{"d_model": 256, "n_head": 2, "norm_eps": 1e-05, "init": "uniform", "init_std_qkv": 0.0437, "init_std_o": 0.0, "init_std_up": 0.0437, "beta1": 0.95, "lr_head": 0.0069, "warmup_steps": 200, "final_lr_fraction": 0.0, "batch_tokens": [65536, 131072, 196608], "doc_mask": true}
Each number is 500 + 25 x the weight over its row's rms, rounded and kept within 0 to 999. Layers, rows and columns count from 0. Numbers have three digits each. The size before them is the row's rms in percent of the matrix's.

# down: layer 2 MLP down (transposed), 704x256, rms 0.139, rows 479-513, columns 0-127
# gate: layer 2 MLP gate, 704x256, rms 0.154, rows 480-514, columns 0-127
# up: layer 2 MLP up, 704x256, rms 0.153, rows 480-514, columns 0-127
down479 094:497520463454498504472479518511500494532518508527502501468506497487468512495518486510532510523517512499521521513498491479484481488472468469446526531489493494484487504463493510498503488499471482502496524499541470489478486487503490498520492474501457510493518439533473505550466542468541443537529473522511533543569541493509485483481483542535506499470516465511501492449493528488550487509470
gate480 100:524474504478575529500516530494500503529504557557498430483512506479487474472475513501540496456493489485490503525498457533492514469428479529522451499523493562499510527546524488496506497507526462502501516471519541495519514506503519498529506485514502490500445474484495479471490533475527528565478515492547462489484496492487519463469475519490501528476498496555463486532457504522501538540484
up480 098:504548536476512530522505503528501499495504496543511510480488520506473505506494508461492512544514532498489489514512501504492460496497532480492482538502522560509485461493489520513473510513465507542497499479490460517468519521528487512463454515554488494510484515493495455457503483514472485490480524515465503488455501515546512476471550508520454491496447501544504494459516532531530490498482
down480 094:504554497483555523507531495520495503477512530453488518452479484482458507507467544484451495479505532493560491499498497535518506470483493548480508447514505512490501521515514468481474493505495536518516498440525508517496500521508531484530532462527529508524410508499487473480484475506508509495487504467523455430494485516528514489465493518490522516498512481511485501492475500484487528533526
gate481 113:475484506521463499498536475497496446479481480517536513498527514492547529504482475532452524481495501486503481454501526523485483492480463490495478461544485501520516544519466511516493523530536514535506526519497483477500510492488513502526519515491460511475472520501566483484488465499507477514490485516480517511503540508458524461527425524483530510564518521530468515536503486537460496505513
up481 107:535483462476506493474461497496506508492467481480541472478527536492490472463514538483559503508482481500461508511479464493531512540494526516496516505490489491475485500488494498498515438534508518534515491497499511509435467515507476481525538452515510512486521514477489483479454448461498515491503490459505494554478509535491506481490527497495462462495486510439472489446467520495497508489517
down481 094:506483503557490530485525524522567513506550485491472498478487510530497506532520536502501498546537516475491496525529516479500509473513501511518508498514491488483531449527547480447466478475446524475520491478506519528522477482525488486487483526517522492491477490525468474458524465479467572471503521510526519497466449482518510515456515484508504529478508502482518482459490462464498496513496
gate482 091:511494503515494513499517501495532543492492506501545513498546557538439504488538518501518533523502484523487469484534506521508495516524510498480503464503467490511464499501519481527512458516478525509457480476530542480525500520514534506440465491491517485481515522524517448529471511509468515463534508480512501520500495510495510515485493504513540457445488529549533506490469530474496457559528
up482 094:476514530510521512503523531486513485523467502514467472492505515507466520441501464495526458498483493525480500547514522487506480500496502473508510443538477475511461476500487499485476461454482508514536507479500553523534501537476514494446481496493494501480500485537537522538510517505508482500554490527544456524481511502491496539467490476489561500470476508494464495474522498510484484489459
down482 094:499527546517481494508523500501475508486477460522522533487489509489484488488543515436459557468476499513526487486514522500482491467495536537461508467513443450514516517526443499463491481486463481489514497495488509508496497490511525519458475483520515478481495555548532497535506519493506525459473513503538475537440502520462548482501470416473524514503487511508544504500516502529499452519456
gate483 108:497510518495473493488495474488493491488494504462516461497530545499505473486535465546475490467519501502516534485496524513532501491528499497474471491517498453484504505542487528514520544481469506487467503488552472535508500456496512490490519477493471494457531476505556503475535511515477493477520531514500478480505449501499488509470478456513515513512526514550537515499527509442465458503515
up483 098:542482525475517504495537467497532519522536556540488463530495534499494490508496513476486463495479496518449523497521503462513503506471472491500506515484479510469495487439473499445494483483466505526466469510510468531486512516498493500491520495472500496513510515527511485464527518496512527509501502466480483494521551485461491507469462469487520489465482514488474466483503502539529487542514
down483 099:522531528529457503505487473504500483496544460499468497528481547479493482547525506486522458513517486471462507486524578516459492505483540502490509521466522528530518470547471447500511472493493503493480509470505484507485546488524508512493519504543513508481504540494505508486507496485498500415496536475471523472498493496510452472490483459495544494565523476489490510501510503505482530501514
gate484 102:498474500521498491518533474490476570530506545498500498491530482539491535538459498495465514437491495471487509462461502541495476476475508469500508454498457511523469493528505451489457510538539464544511525493502504472529524522505505502486522497498513434469519511506500539515495482534525510535517473501447514432472466503490491482531452484472507513498470489503499491553479478495442509494510
up484 098:512511486528483418487473479502524492536482549498509465527500512496507502494473531483539486509499463503519452468503515473497515471486525463505489491517490455509480479465468523512485470540488522491488540511540474543526491511508466509482494525480500527480544508477517512499506536501555520492522522470505522482491502498435516469466483519465506492493518489523507476517452558470494465527527
down484 095:444522505514482504511503486500476496515519482493501526529533543475500441493525465484521483554532482492505522485526465477470521522519514523464516499487469494503526508511507489510542509495520516500468498540476526529509471494508484494482518524516500476487514482497507467522490526500541490548459494485510540548502505534468513473501558539491494482486561501427512507462512524467545529484482
gate485 105:521523466498479534539490486500510499500500501536498547508526497528492506528507475521500555481512520502525459508471483517506534514466486487469511462493468496548518481516453501514517479491506481471527509433494537452504550532533464507488497478491537489498468480518527457463530449520503491510450489513512542469499496540513465488488471538521529481492491508500458501569523489503488544523499
up485 108:521489506500461510502474489499499475513448494513490506528493465528461498524506452501555487479463547514570530516491482487552545519508448517497507464495505516521486515528456508516529497506509528465587512494490481496503537527521527507460520494502507501481489496508520463470525520505504477517490490544469458471459497497511504528473506507511506502478484445525492492551501542492497477490465
down485 102:519515540533511528513485459497514511512460505479487478517449466506499486496530529507455483482545495496469501544484468500527528494479472510511491542507534503519492471535498518471514520495493473483512521456534536510514506512503485537524517475521486506503461462544490525508422467489490481487482500502482489505468501476431522469518446466499504557492461493492518424479493490455469469495476
gate486 099:465477482498488522485486455468482485484489504526465495560511504530462463491473494494502513503507511501463473514497529483489511439573514537509424522483471510571483494539504496507489486488500477484466534512530500479494466487528490516491503456538497476491459518514452473498522522466491491515457502537506555555481456491550540506498494516510495492492517531518490483516488489481518529508520
up486 096:488516504495526532475475470517500503513522469468536481489477534479471473505482510502427494558464508512483485483483532499480506464493543494525509490475508481472515472491466520508486481508470508490483512527502532474475449502493521492498472471521509473500536504515528476503513481487515493505462499541531488470526527505520508496504533512480516492511527517512490518504486491513477493501461
down486 101:531482496507510478485485557482499468565515492505486533500500520552483536510559479485517508520493512503544497446488487470505521505468523485557486472529457464494502510490479569521536510474534491502504492511522499524517540458512512508488510516451527517481513510553479437499481463531520532512506491508494539514526521495488495544528543527490484519474501485458533495497505520498525512526502
gate487 087:463520517524503478478491483462476472476514492489479486484488503528495523530483497512509531474573484510503474524466517511456489546504524516509531477553495426499462497544488497511510529489534517542504492493499490509491491542507524537499483508423492481521505512481511475481510513520478494490495485524535516448512507479448510492499466490501473476521523498501437501536543486482492517527497
up487 090:518525513495539483524527507488511491488514501457513484495499539468518504480512517515515475437509471497524502465575509545468511485520493444468456503524480540478511496502537491504491483462476501512476497536513494492501477479486465501507490532525527478500494500496491481510523511502506532483468501505525514493508494481498494493514514541557499456474522497516515491497509491465519512516491
down487 095:476494486485514485507514491538518521511515514462516532480489528462499519498535540479447510476492551489475534510481519500482483491470543476496463548477512496515548535444491479503525553516520486480475518530476469490453515494502467489481537497515506524531522491510521509486529506510510466523482524482507497505439548501537512488570518462544504512472504500521462494499505444500496478493480
gate488 112:479495528529466454519528516503503524494485486520483504504483498501499496528495496554482514508460498499477476513461525512496518453512567472472495553495539484462543472480480519511486505525530497496492468488534492487512479453480535493515510445454550466552498467461494506512502509493535523524498492532480521507510506533515503467511507536544512460505518521534492501540509494478480433500502
up488 104:562553505470496482539457486467542503469482530472491507527500528497475456463463510487508459488525461497518492493493498488493465502468458452510487478514449523493477467486491509506480490505505517502429487492445527478488479506544519512513456526476491528501518496524517532462529479496504496492522488515508505455503516498512519549493457469482509522476495535489458504503487529489491545449500
down488 096:480471460537492498494515523529521502480499472527492501499522482512561489506478521503470467491500518484536514502474515506479502494483497501481480499482595489491523495492501483481483503528519485459475504492536462459514497455468511501498507429508511488525481460449494478476482512500513521532482470479474497552487487495509509450502508522495493498473516489525500497539502471523505395495478
gate489 087:485503476503459492516498511505499481479510514448515501530498528535500509528471533499516459535500502531485481502529466480463472493450471450476507502513494523504448453524476471495497581484504471500513490497472455521507477464456485514508511501503481551491451486513492486472487469540466494494507538526498480569516541506495501527552461502487493520502493504492477537507509500500516523481502
up489 086:494492465544488503501503502492525489507496488491527472491475491530507498520508493488510529525460512501544449547528481522459476458434472465481509523509479528511522479521486514472510490422514482490493472512531460520456491497478506512504492536504481525538454498486502458442486513549495503459474561509489415506499480520468505527513514471516479472503530500472522498458514533500513475475465
down489 094:510446508489498471463497514493515446515549530522526509487490521545540519520502492481488502514511499519523474507527493508470546513496518498533479481516501520528501488568473490481515516458517496507511505547508485535477469521479464506452521516466467520517494513499494516500472518527483521491504592485488475505504502500503487524528508491531480509452461513493496521503536516506492489488467
gate490 092:495526508476490515510507444520489502497528485528507466505513552553499504534488479523457496494490466473482517505488485512481486473503470496469489507522496479512529506513534527495450522487490463469474502511525524565440520461510423482506524495467426516494488500476498477515497554526540467533476502509514459500469509485503481475465510504532508516514475557541482467514517504493528478468462
up490 086:495481507537527516520498558466521488514491481525528486489518495499469448476517496493573457436483480498540502549500535491500477519476502488531520465516511500474499574500483480466528491498513528516521516496470490442542490529465539519477471500513497549509483472500533539518473502489480521483466485482476501514508531464479514492515484463503498470494489452490519556487542480523490508526510
down490 091:476496534527508532524465514510535463482539525513453513460488494478512480500491501483461516483525488481483523464498497481518488532499492522491479507481519481485464474512506504479485504525513527496493481487503479500476516480518463479495504497508455503495455459436492528494553533498554488508522505525503477491469491477537461524478494515481470571522510537533491455519498475524551507498496
gate491 099:525490488482472489509495528497500501495472463525520481560486492500460508512477494496492502482495466495526521493454483526515491511510494473517546497490462489485485479486502515465545497455507522433495507513440488560523508481518498535483526485546527528501519517495532480526493555533479463490492474538485469480484514480516516488537480520488499537517501499440535528508516476516498511482519
up491 098:515531520514493501535492514447477474482424508528479530496499436458527487505468483497509539502507521495483475514475508529470499479491538529468482491479498484502496472512556494464516526530442500501507551521488467477504452530479529531508494520524469499479476512488469495483481473487475503504514506506512501470549476438513517566495471495487481472458470483487537481506488497503472510505546
down491 099:496486531490498464484500465517467516489505490477517521501525462525456492525500543483490456460513493535559480487494461484511538515506512464520554487453496520532490483527504460516503491448521514478483510518500507512496500480517478511528482496516533523459475537508497483501491556564508492500540435471515505517473512509517489489514522509500487544527515521515516533506512488470503499487494
gate492 097:491493508450508490506502515501463475491513547519468487495531490509531480509489533501497511499509479562503465543531452495528474499492502459481530555484515466486536502498484542506480518457534470525460517499482526511513476502479467528462517510511500496458483458504516520484484505467509483459486520484481502478505511459503489485498506491516559474528462488468498538555505494486499500524486
up492 103:500471494519517466515488512519499531535505516498508544473485485482547542473554485521524533506499522495487563487471537487523502521500486499495477479529444534516515467471517472503441521513511467494443501527533518466489511495525507526504501501542493489497527495494482534501491555493523515483497502490496464500525484484508513453495476454500503472531475503486484516500515521546457501479518
down492 098:502479471461484496525502493514505539544489495514517508489518493475451502524494475511460474522515515503500488488504521508530479471507525478497487528574493499500467502494497512552517488509501498435496526508541466522555496537515515512509516555479468488475560479451460562504545491510512439511474473524481524553540517546510480506469456501500448466491514502520473487451497522490476509517483
gate493 093:455533533504501485497493483511534490539489473480581470547534487464547510493547494480489538533484481495474508529516490509497453497467493484498521486512472487480444534514503561508471470506499511542521508480516498520526499459472457489481516525438494457504441473516534505506526510513530461479509485480474530501507520509517528483503515473498484486539510497526455525505488524468489523496497
up493 096:477537541504476471500530491487507470471485492512455500537514496498527506460445508488494508486513498532525455527526499532477494504505506513532464496491538517488471486503529490514504507501453512477498467495474504529491522501478508470528475477501475487510542515495537527452466497511493465501505521534489537474483545513479546523507515530488464500532520499482495485442490512546515494513513
down493 097:478496536489456515501510506489502502484474474478537501513480500497517523474507505488487527481521476513478529518452520519497436515495471469517507499530524515471460497513517515506547486541477482445478465498505514481503531520519489470514510519506470505483459563484534517481454532520513511484541524511487501495590538506508582486517521491502487458503471485533488500503522509520512474483471
gate494 103:469489504461510520477483477511483489486490471522495517511515521487522475535515531484527498462483484453515484489509498490482486490465483522517517444522506490513518538488519497511530532518505451500516541507508521483422522458547454476480511509478512553545508471499503504530490526498511512506463502534531530494495509494489478466562473525504520509541481500552485513494514491535529503460485
up494 102:506512468492514528482483494508493513473513478504520484500527517529455530512495507465484527528450468503502514473512509542468434530502464526511501490545533494493479498522507475498501536477489540488493490483516546550528445468487496462480497477475469500496529518431496526497494529521529523476480478473464509496478497491494533482526440534489483529444502465502506459482522540498499521464497
down494 105:500483463507502543494481493509527486496501491461508502491477488451499434514554523466522474524479508501495513515518505516483514499515485493510494530501512504514513478524439537510505528549515475489505475510449506483477509521548499502493493514512499514520533530499473515513510459448499483521482500550511483482508560489516501512505501516530493538514481493494520483493489444456536505499465
gate495 103:506509515529478490546520503475483515493503468459520489511480544499485454513508474463493486518490491492470510520500519470537458486512480491500482535533473510451510491515469535485465512519472507523502453551491484482410508449495517455529527491508504502490490477473532518518500509482493464541518534491446528504496513509533553488500514487531464522507548505511488545500485505496494449505508
up495 100:497556457528566475497499500508511494516490542545448536483478477500480506525476482506506505513481493483453486477461525501494467484490505502475537473457507495494546494500468493490510521478473459496521495493501510505526511499488531471518500479512506461529442475529484540479477507531456514448494508515473504461471515536467470508465464480522556482495472502501529528495470497508503525536508
down495 097:522508470515527499477510441474517528500505497473538497495485491512491478463484483473434511490493523481456541487494538479531530504498513526522507541520492457497500504488488486497510496514508490470516469515542521524483504450493476489448528523479535512528519483508523519545453496506503466526501472485484460551483520537482536490501541502474512484504484529486506492483474535484485456525504
gate496 097:507505478484525495515517491515506496502522501518494495501496509462482525535440508512485502511515505483479547486512528472490495492463494539514526500452479477500503519497430485466503530497509505484511516483506536533515478471546456502561503501496488498531463507484470515533484485529498468502530475464522486449555486494497500487544526574524476451486506487481529467483557455507482499481523
up496 094:451462536483485475526501531491520468508466465451480506505474517499468502484550494508505476497503494515520476492514466535513545518502496483529499501453506501512477502489513467511459479485503510511516536524481517512483493539465485474512489486490511491520552536510498524469532503482520574490518490500521493504482536514487453481505521514519503487502476489503485518526497500451505509532463
down496 099:529501506525480479503502513530458519500537508522490469475529498480516473496513468503499521527472480493497491499525504523466462505495525525503505469476502460516496493551533523495469499524478520521483510553538489449501467440488548497493483557512512506472490531469481483497508513456519476495493485511529459446511494477520498495544520491514471490505486518492500499551477457477506534468513
gate497 101:480503451529496505513448530495479510487511519493475465483542498494520486511463510509534529517498517489520486512462414479501481539522525495496524492492474493491464485512505477485485527481482481474444500525529530452533518522491572493517551533512539502498493483516525496527510529488486512450556509483496489500540520500515534492513554504514541501532490499504517492452471468495565497546493
up497 098:524480501455472497573450483466485505523515492505493487439492488503497518480516477528518496476499521508480472534470487544517476525486502502492495460514523528522472526501495500490513501507526515533473436531519480519467519513473516493495523503507548473470500478575499534475511465519483488540448509512470512496515517548487510503494521492482434504543531528505517501457530502503536506503529
down497 099:490519494441465498481469501534528464518502471555489522486466528494508452484513504544511504431484494504522506505467481529475490501472539482504493555545514482517514511475506439500512493460512472505482447491516493500449482536471560486545498490527502509499475483555508475532470462500481503523551485507485507496532512488537524508479546490507494465497487496458531496461466498527503473529531
gate498 105:489479501508481526509518474518521557518476491457500488477482504493502507484473504505485476449501540462536512470483496504476482456551530441507478467516505464495479488450498497518542534550528491472520442504508530505503500498486480517500435501485471513492507489481498492490502490534542470533539497540491513521529523488524515498494506463470503500483504505517499496523509498510490504492509
up498 103:504469492472493475528544500530524463491457536516471556515473490471559479487504524509498506506477496491484511511515502490511496488452467492512468486486526487498489513550549550478511486491494525560557547491512459517541453485502458477488513512512523475520500531504491493498479519526503493488523532499492465541475500492521500497470526510493516535518490474516530495505494483526506505491452
down498 102:505525461414501490487499481490476477474501531514487484501534512509509533530488505547520490471512479492511500519511477458485524498519478515528443494516536485484504469491501518513501523497479530535505494507499560518499491475506508485513492545549495540525474468527465513497489512517475499498508505554539502446524466504495529511475513505538555524494521524527522500475492517484462490495506
gate499 099:515534474485488462521519554541491505455489510477499485522499525521498453535490517484462484539508492506542488585503486514477477538507509531512474555530449483494487517506512515499523500473496510499499477476484497568475479484478468513461482481498502479481518501475515470484504478463512503543502456478528484521491462510478494522480519500486505513497475510498487472540495448534519511508518
up499 099:522532479499539488480493509535476474478511529491499556506553497544501513475500490466475463480517460505505489544520538502491472506491534503475482498485493521530473521480491488536565546456471491510481518469521521478529541524503462465542492465451456498465502476485522494483497455496513556513467446484565482493482449482458498471527542506463512497463510525506469480497444494489494547520507
down499 094:534471499488515510540493529492505487483559455508498500493477492510536520507474519502492512523450510472501516503485497491528466541480512484492520516501518482461509494525478530493483494518479517473489499503519490551493466488442476511447509505514535511524497530507514495495517511514485488501494506535505477522470515538520481508508480514505491545518501452458513477437502479501469489443500
gate500 103:489470504517495504496525495503503479512475516454515501472542507523447462536506490505498526536539512531511511527473475473530498525504468472520497457505467486496453507517526506492499514441497515447519476508465519496445477494469489496474496492492459491507461460505480509512489477485471496520538513533489515496495531513523491474486504539510507522477449538503534523541487524499512524546496
up500 101:486497474520515505467499508543494506470538496541488514516466537485487537477453524500497543536509493549512498458487510543456530524513525543515515476508521452508515489534481502476511491519488530488457500498476490545527483497451484538499478513490513475523499527497523484484457493511503497437473483465495515522524510528470475509511503508489477526495466481506506485473518482498492476494502
down500 099:479485501492488499509492508504530487498538503481512495501488497498488516555520447508532525531512544554458519507487506484489519488488501489504548495508523498520483475486501496527501520504471536466527499553507470483498494498506492491491501520500478448496474439445489532471496495496501507530529529535481520514496562489565484516475474558533506492471457560493552506498509507506530535528520
gate501 095:491506469478462511509509490519502499515513467442504491542531501490533525531493509528461482534426493520494467498494481439527480500508548535502457504487527425497484465508498486493492497509481541496503540518507487503484493485487483507507500484470457503480510494497482470476508499479495492475495500485490494505480536483488516543522459482473532524489501460500502512505496512486509564500505
up501 099:513496553494519508477475510531528511516476536474514524520500466494480531470498492484483504521535484503506521491527547488472462484490534514489512489488491507487501491530534550578497487455505504521443480511498521502508534555490505532502488481546516469521485483486518528501526503502520518495475506508487532475530464513524452462483515496529494516458482493517506516499451485535467497465474
down501 100:545504475481474520484520474525522481509487458493506547482488503506492536490506483494481473478489527533454521525433511447460487469516545470493499493490532530525465501521506486529512515518532453477521469512518499487481493460503491547468498456484513473490532453499528473503486465524537501495473482528513536501447558532513542515481528497497496455505467545487486504501459507500474485524488
gate502 096:507509509522493478513493499527506475516512486448441484475502484484496494518529502502492497460528518506495504475499527491483516521487460469527496541481522471510514518476496516507476494444520487473509507488546497504457482507478493496535544514509465499539440545470483524500505531473528509481476493490489503500500517502508525461492506445549488492504485468486521489535525525480489505480492
up502 118:523507513529499509511509473494470483531505493474507461473529497514477489511494501546484470470480488516501487530496547502494483489479471494505550510490519489498525480512478532516500502516514517475499474528541474516488448429524531458527489457507489517536529507516553493509505521509502496500469527506491459457521474472475471515478529543502461547515500485498485475534487532536508510497507
down502 118:480516535502479502486501495529495465498464510487493479500512475491485498478476487508482487507466507488476512497500501488457496496481489485488543492477524518452490541547505501501481492527506523502489458531526548501470474482545520471547483489481485446543531470502541530509513542469487528494445511503480498453511545494497458472488466517451509513488533454489478506501524520495526578504476
gate503 107:574554482505522511544522499504477497544517510503523530497516505498551497489505515518504543494464485530506529508571490484496481465499473474522486508544513489523487549462540496522493484502448545528493517488485517541450516512510509524518482512493472515452460530518522545484471528558442516440495502526491500488469491507505496522520474510479509495531526470539511497463546513487521487449496
up503 099:506447503495497511505466495488458542484517506492482495500519498525470505518509536501466499518503473540518497453515499521483517484494510508502479487500488492475490539452514458470534519487535487559543507521504505460516516487475475514468496505519486477458517506535507484502464506482500472538469503460504543501507473474501481533520512477514476456550525480483492490433528531519441516520506
down503 099:511485532475469487480515500490538522468525466542479509510501510510470535526510517489494513493511463558459500485505475513529528481486488451481507504508511466494466519464511453460503483538484514499484549488510497500530501526531540518498493507530534504485503505475505480453498485514518532500483521451514527521497539523474487520526505470557513493488522531467535482439475488516449492507488
gate504 086:542466513496480520487470527444496495476527498485516528490517461487485497488495476516478498505514516489483488501529520487501492499536456495497473495510514523491536538491531544482516493535469481505531521463466478491485496502498519545529494546500479543477472513496481525504510502511511440521561463517475505506497499489491483478540493526504488525511479474514516499470533496463484497519497
up504 088:473493506476540475460521464546555510531510505507484469486471474510507524558479486489522520526486482498488528500475506557524472537506486510489511473489472520508475511521469451497474496479514476480489476512498483526497522509476460446498481471510491488507541531498498489499518501484537554491476494500535466513493475509497478498485499442489472492468535491474476479522476504487495501506504
down504 092:461514478506541461505569470505480541496505534497509440530477501498533476504517470509505502511471506499489528512505531481518521502478543485493497490536501454525487480490456523478467544482552491529492487549511477461517494499522462456462478474543505497482519503491521487469529473470478545502479484481493518477500499524519533502504536540493467500542496498523497479512499486524492507470474
gate505 096:419460470517493522532449479473477503516542539502517528517473473513515551503530486465509511497466485504500511481503570491450501458537495522535495515555475501495499516517495456489499462481501502534461446525523477515491489492454451527461488502481519494529518506488503555448480479526507528485486436472508486491515524511454509517507481489525498455528488490477509517536500471490531536474536
up505 093:544510500511481500450539484530496467519492455451484452496539486517511498510474505521507505521520503525495495505523494437535493501494460520519513538529515536531516479495506482515474477499503499499499472522501519537462541467519536490513470478507515519484491479477507513497494483473523495469496525517506530526526495547533491491492511514492528468513487521484502532515504520469535474492448
down505 093:502520486444529493535532493518462501452536501503501528526496521568518455494519464521537489514469485489484480536509565534549501530497517475508516463508501489513503492469466482497500462501504531523493557509512504496538512495489479479548508535517479470513549482474474448558467520488513463490536524488499482533513501479511511501464455488483516506465517511481495522526494473510501542541504
gate506 093:487437505485488526543476509457531506490490510441525469508554491530509494509491492495475481496489479527555491519489538513480496496529492488463536515481513476478494507464472546504532560546502509509498496517499507518497487480486510461486509515478474511505511525466530522502518543494522467497467526466471482509534520523512490489486526513506537526501493503470510493529502561484500522523529
up506 100:476507524508504497491495515457482487484488518463528470510536493530495501452501469482527481446499507518516470518515479471508476527483501523456509500483538448486498464500498530533474445524538474516485518489472504519515507477481483472492480457465473488501478467480510491491502519476502496476509516507466491527522492505508511517455524504461476497512516504483514498505492529491507508521456
down506 106:464539542492528548481513481508528492485509560445493526515480515490461539538517500494544479470531509471479520521459500541480514487479508487491462532525531498527475523534491500493480531519521501530461481498501533531467503528483515539490477480537507513497479481527472537482557545492489534489497467528459460533499513488452519510480507492467505498476500506482498511454513539533510501526457
gate507 088:506543498528517506479502477484522493518495520494496491539490438503477484511514483499541513490530482489492553485518528553533497516520495522467489475507471465528529514498470492513473519493539489477491485486454478480486508494524525468520491506471520503500516530512502507516501486515514516511498459500503498456467424513516532490518468518512498488485475430505558478531513522450514476493535
up507 085:489455552504515513509467498510569520504515459499505487466510536501481468504508505465486484494483541479494511522504484470469515502475435489527484509492487545512493480506519479453513487489473542495525504494517498493534508468470495511493495533516509482487507463497491510462520526482515498482500541507476498527499534475482439507485501462486449503497509560499476520444519485550482488511496
down507 090:468501528506532505473468488471487517496540479506478511524523492515495481487486494486451537486453523472503558517470501521509475488476512502497499523505485524514521505485523462476478486511527522468548506469498497460531508472508463487499478548515521501509504510498507501494498525535418531493505464530522489502475504541489504541533499469480469479521474461507525533441517514519476515444501
gate508 103:450527501493517483502484466511507491494513517528456478473511526542531568500482475504443483488519487499520458494496528531492502523495518521467490545466541525467499488428480501472486495547480495507523512560535477494529495481460499493551507485482469463485512509501556473498471463526490489462486431490517490501487498482496502486497535527483512519477519497464527481488541510504496538515501
up508 103:475515506498476505487463518488506494483538519527416481472487476528535554495512482534473499487495502505531468490484517525503523500480491485478519523482468544483489492450512464524472466529485480512479476566478504474530491478507464515439521513493479468506483498505452482492466508554511546511524486487498523533512457476525512503529498477515507504493495562493509454501483527477553529468506
down508 096:534501528509451507496520419456506504518494503439527483496531531530480464465565521469476477507493476468536491485488473486527486515527509506468502490473496509484540532548519459497494515489512519480523500441513488487509485524525490498510543524500522498564485553526505487524481487493523540475497489524484461471481500547470506500470484437502528501497486493502476513473528496521507484510502
gate509 095:524477465486519494504453497466448502504498537492492503518484521514503480486546451510500500460499511427517539501526510485517449504535518535483478490507468471450455464506504520464537540479502532492532521509486520529524485433497464514460512485471521491494468504499507534505493556528521462452502472480467517519499500553551476525484464502484530474474486475505481526474503501536513473524498
up509 097:474492528424522481523487490449526482498481549491494483491477474500520521508550495496502528523484493487521489493513508504473504495485530514506504457477485492449482438504509468493507523471498514494553528532542511490479495494533508490557487493454509515515517515425503473486502535541509469466462506532482464444484526530494501493477482531463488479496493485513472489515500496517527496475531
down509 103:480448501508546501511506439498520510522545463487463463462507520479498477515504493515500479439492492496473456493505478501499469451479526503501522520509525515476532506510476501518479459492528532499491500531486450521548488499528482545482463568507543446508466465540472497524470495476527532509481564521531491497476465487513492502542512491495443481534529490468481479547507520452504485497507
gate510 111:504483472490493470511494495503581496575500516523497506513494525488496486458519472558520483477506497492501524497495523488492508528500539512483511514486504515484493533517526486562462483465492493481512558481502515497564502503502465523501537500525482509479504536512526525490533504520518427458523464519517489454480523529514531506489509505514550493514486473468500502499481517497486465506528
up510 106:463543517480513508451505492497471461478519453505487503487477521504470505507507545486481502459473484502498508494489539492472485492507495501512498475489510515502510487513481489465470483510532499491547503525490497492517431524482488458527513498491506485492506513502488500513535473529511499481461520470508519521507502491495465459502446522487480532563488532487485538530504492496528507448511
down510 105:494514564513502479497464534528478458476522506505479480499471493513472517520488486452529479465508534512465451475466511509461519486511473473514561479449457496519522469507506482473473481514528513518521525469545497496501468476495514491505535530475522487475485493458483499510474547503491464506492493476485471540521501499465483488503520515491452513465507522558511553513510520460452476477500
gate511 102:531480490452530488475526522482472521476495523478498488486508488517520484571494503521523496467475484489509511539500510522497522510511486544496529493546477397484493468488494490486499462533476497479479537446519538516489470522512489543508524487499476508508473541526509484515489462503501463547477465534507517482461523529504515531508520536487500512480502524483497433508519454510480521501529
up511 095:529474528517502512527512508447529506480502484488470539512469479499532529494475471519522496526521498506468528450538524521511542491466476480532533499509497549492542511478521594499532497487494506486491532474485474550470515506550516500503482558495535437480507538476474511488508497498519469532509499484478484481506475543536515497513523496478467503476470489520500467500491519487530481464489
down511 093:479505461519476532479440525527539505521501496523496505482501489496506513493523454529484474535455538488490477493434480479486483512551466531528484474476528507513448526526507520493520478516519485522478484524499468504523527452476504503494535527480516532482516450485503529473487508497503588482522536493540529559489488517459520555501485545512484486547480524525512528504487507480524496501509
gate512 109:490502501524520485526487518495451503515474497484506543501482488510508534510489469514508526541426523501495492528521502474524501497535536494501495543506509509473474473502509511492481591487538507482449448517504472450500485449446529495466521480527518487499513515506530491536538525517507534513519475508490506517462522514474458471499508508473489491503509520467505510488515468505489504488508
up512 109:467479469493482534518518508504474545433483531530521498499536530504473496507550494483525467488548505491502490512473470485468523557531466479529504485466542498500497490516499484488463467491503511496502512480494506563474504491496446540507537541519473501470473502453497464496476502473509485500471465505510513429494488471499530501503505505458483470493539524495494531499489457515500517514486
down512 102:522501496475470513522490515509445506457504498487497518509500519526446486491490530488513446500546502548418505458499516487518533551469524479513470509497472510490522482490485513526516506546466483450490527523530487506502471517486489457498486503494478509542475506474428526477491505490482458505509487475475526472544509521488495495514505494499518475465544538527485488524483510523490487482485
gate513 097:541457519500468484539500467511485489535480454477462532519518477457510473434486501483492504497470504487500521474504500502537525520530495508499510505486514515504510490507519500497536533490511479497536503508479470513470486519472525545543478583494491527476452481487467504493498520492494548507491475476514467453459483512514500539512548513489540494482524489497516499535499509503474573480460
up513 100:478495467503508508490500551465536518509486504519510472526487483488520512509546517517539464504496450543512512498503474528495515506477531514546480519529491479467475530473510514483487470478457491533535458471479489464461503512471502448521479480499530497550482500479525493487500486464536488471511469520438489513514513527519506471472496513496470506512472484477508473526462518501488488504492
down513 105:470468460465531505511517503507502503520505529529508487520520471468526497505540454519470497507508497532492456493513483501486462540481500495561460516468523492544454536454531522510458491498494519480539500495518483469474499480500459492491506468510506476506511480519508474510484484556504517517510453524481549523494508453535514484483514509511482532511477492464510537471512490487475511483481
gate514 094:489509500515522503531512530505499499516490503487536520489487538495535512550530501496523472500519474491513483516490483478499493508479559460481512511523463497526455481459482482513488525551481451488500490480499494509535539518532511530505503549524509521467502490501496469493545466487480497444474538477516497488481488518517494456503464535528481518473511454483489509499472517518520507504508
up514 094:490481533491510486510506479472473484501507498440512471548458512481463489509501493454517544524405488476543487492533556492511499501460509455496504460500452522492439531503510511530470525482488508526512520498471482499529521480540527502451537510494484528490507472544469468530487508523493472499460531485522488500485512494539514466490475501542494473493504520523509464534474448501529505499506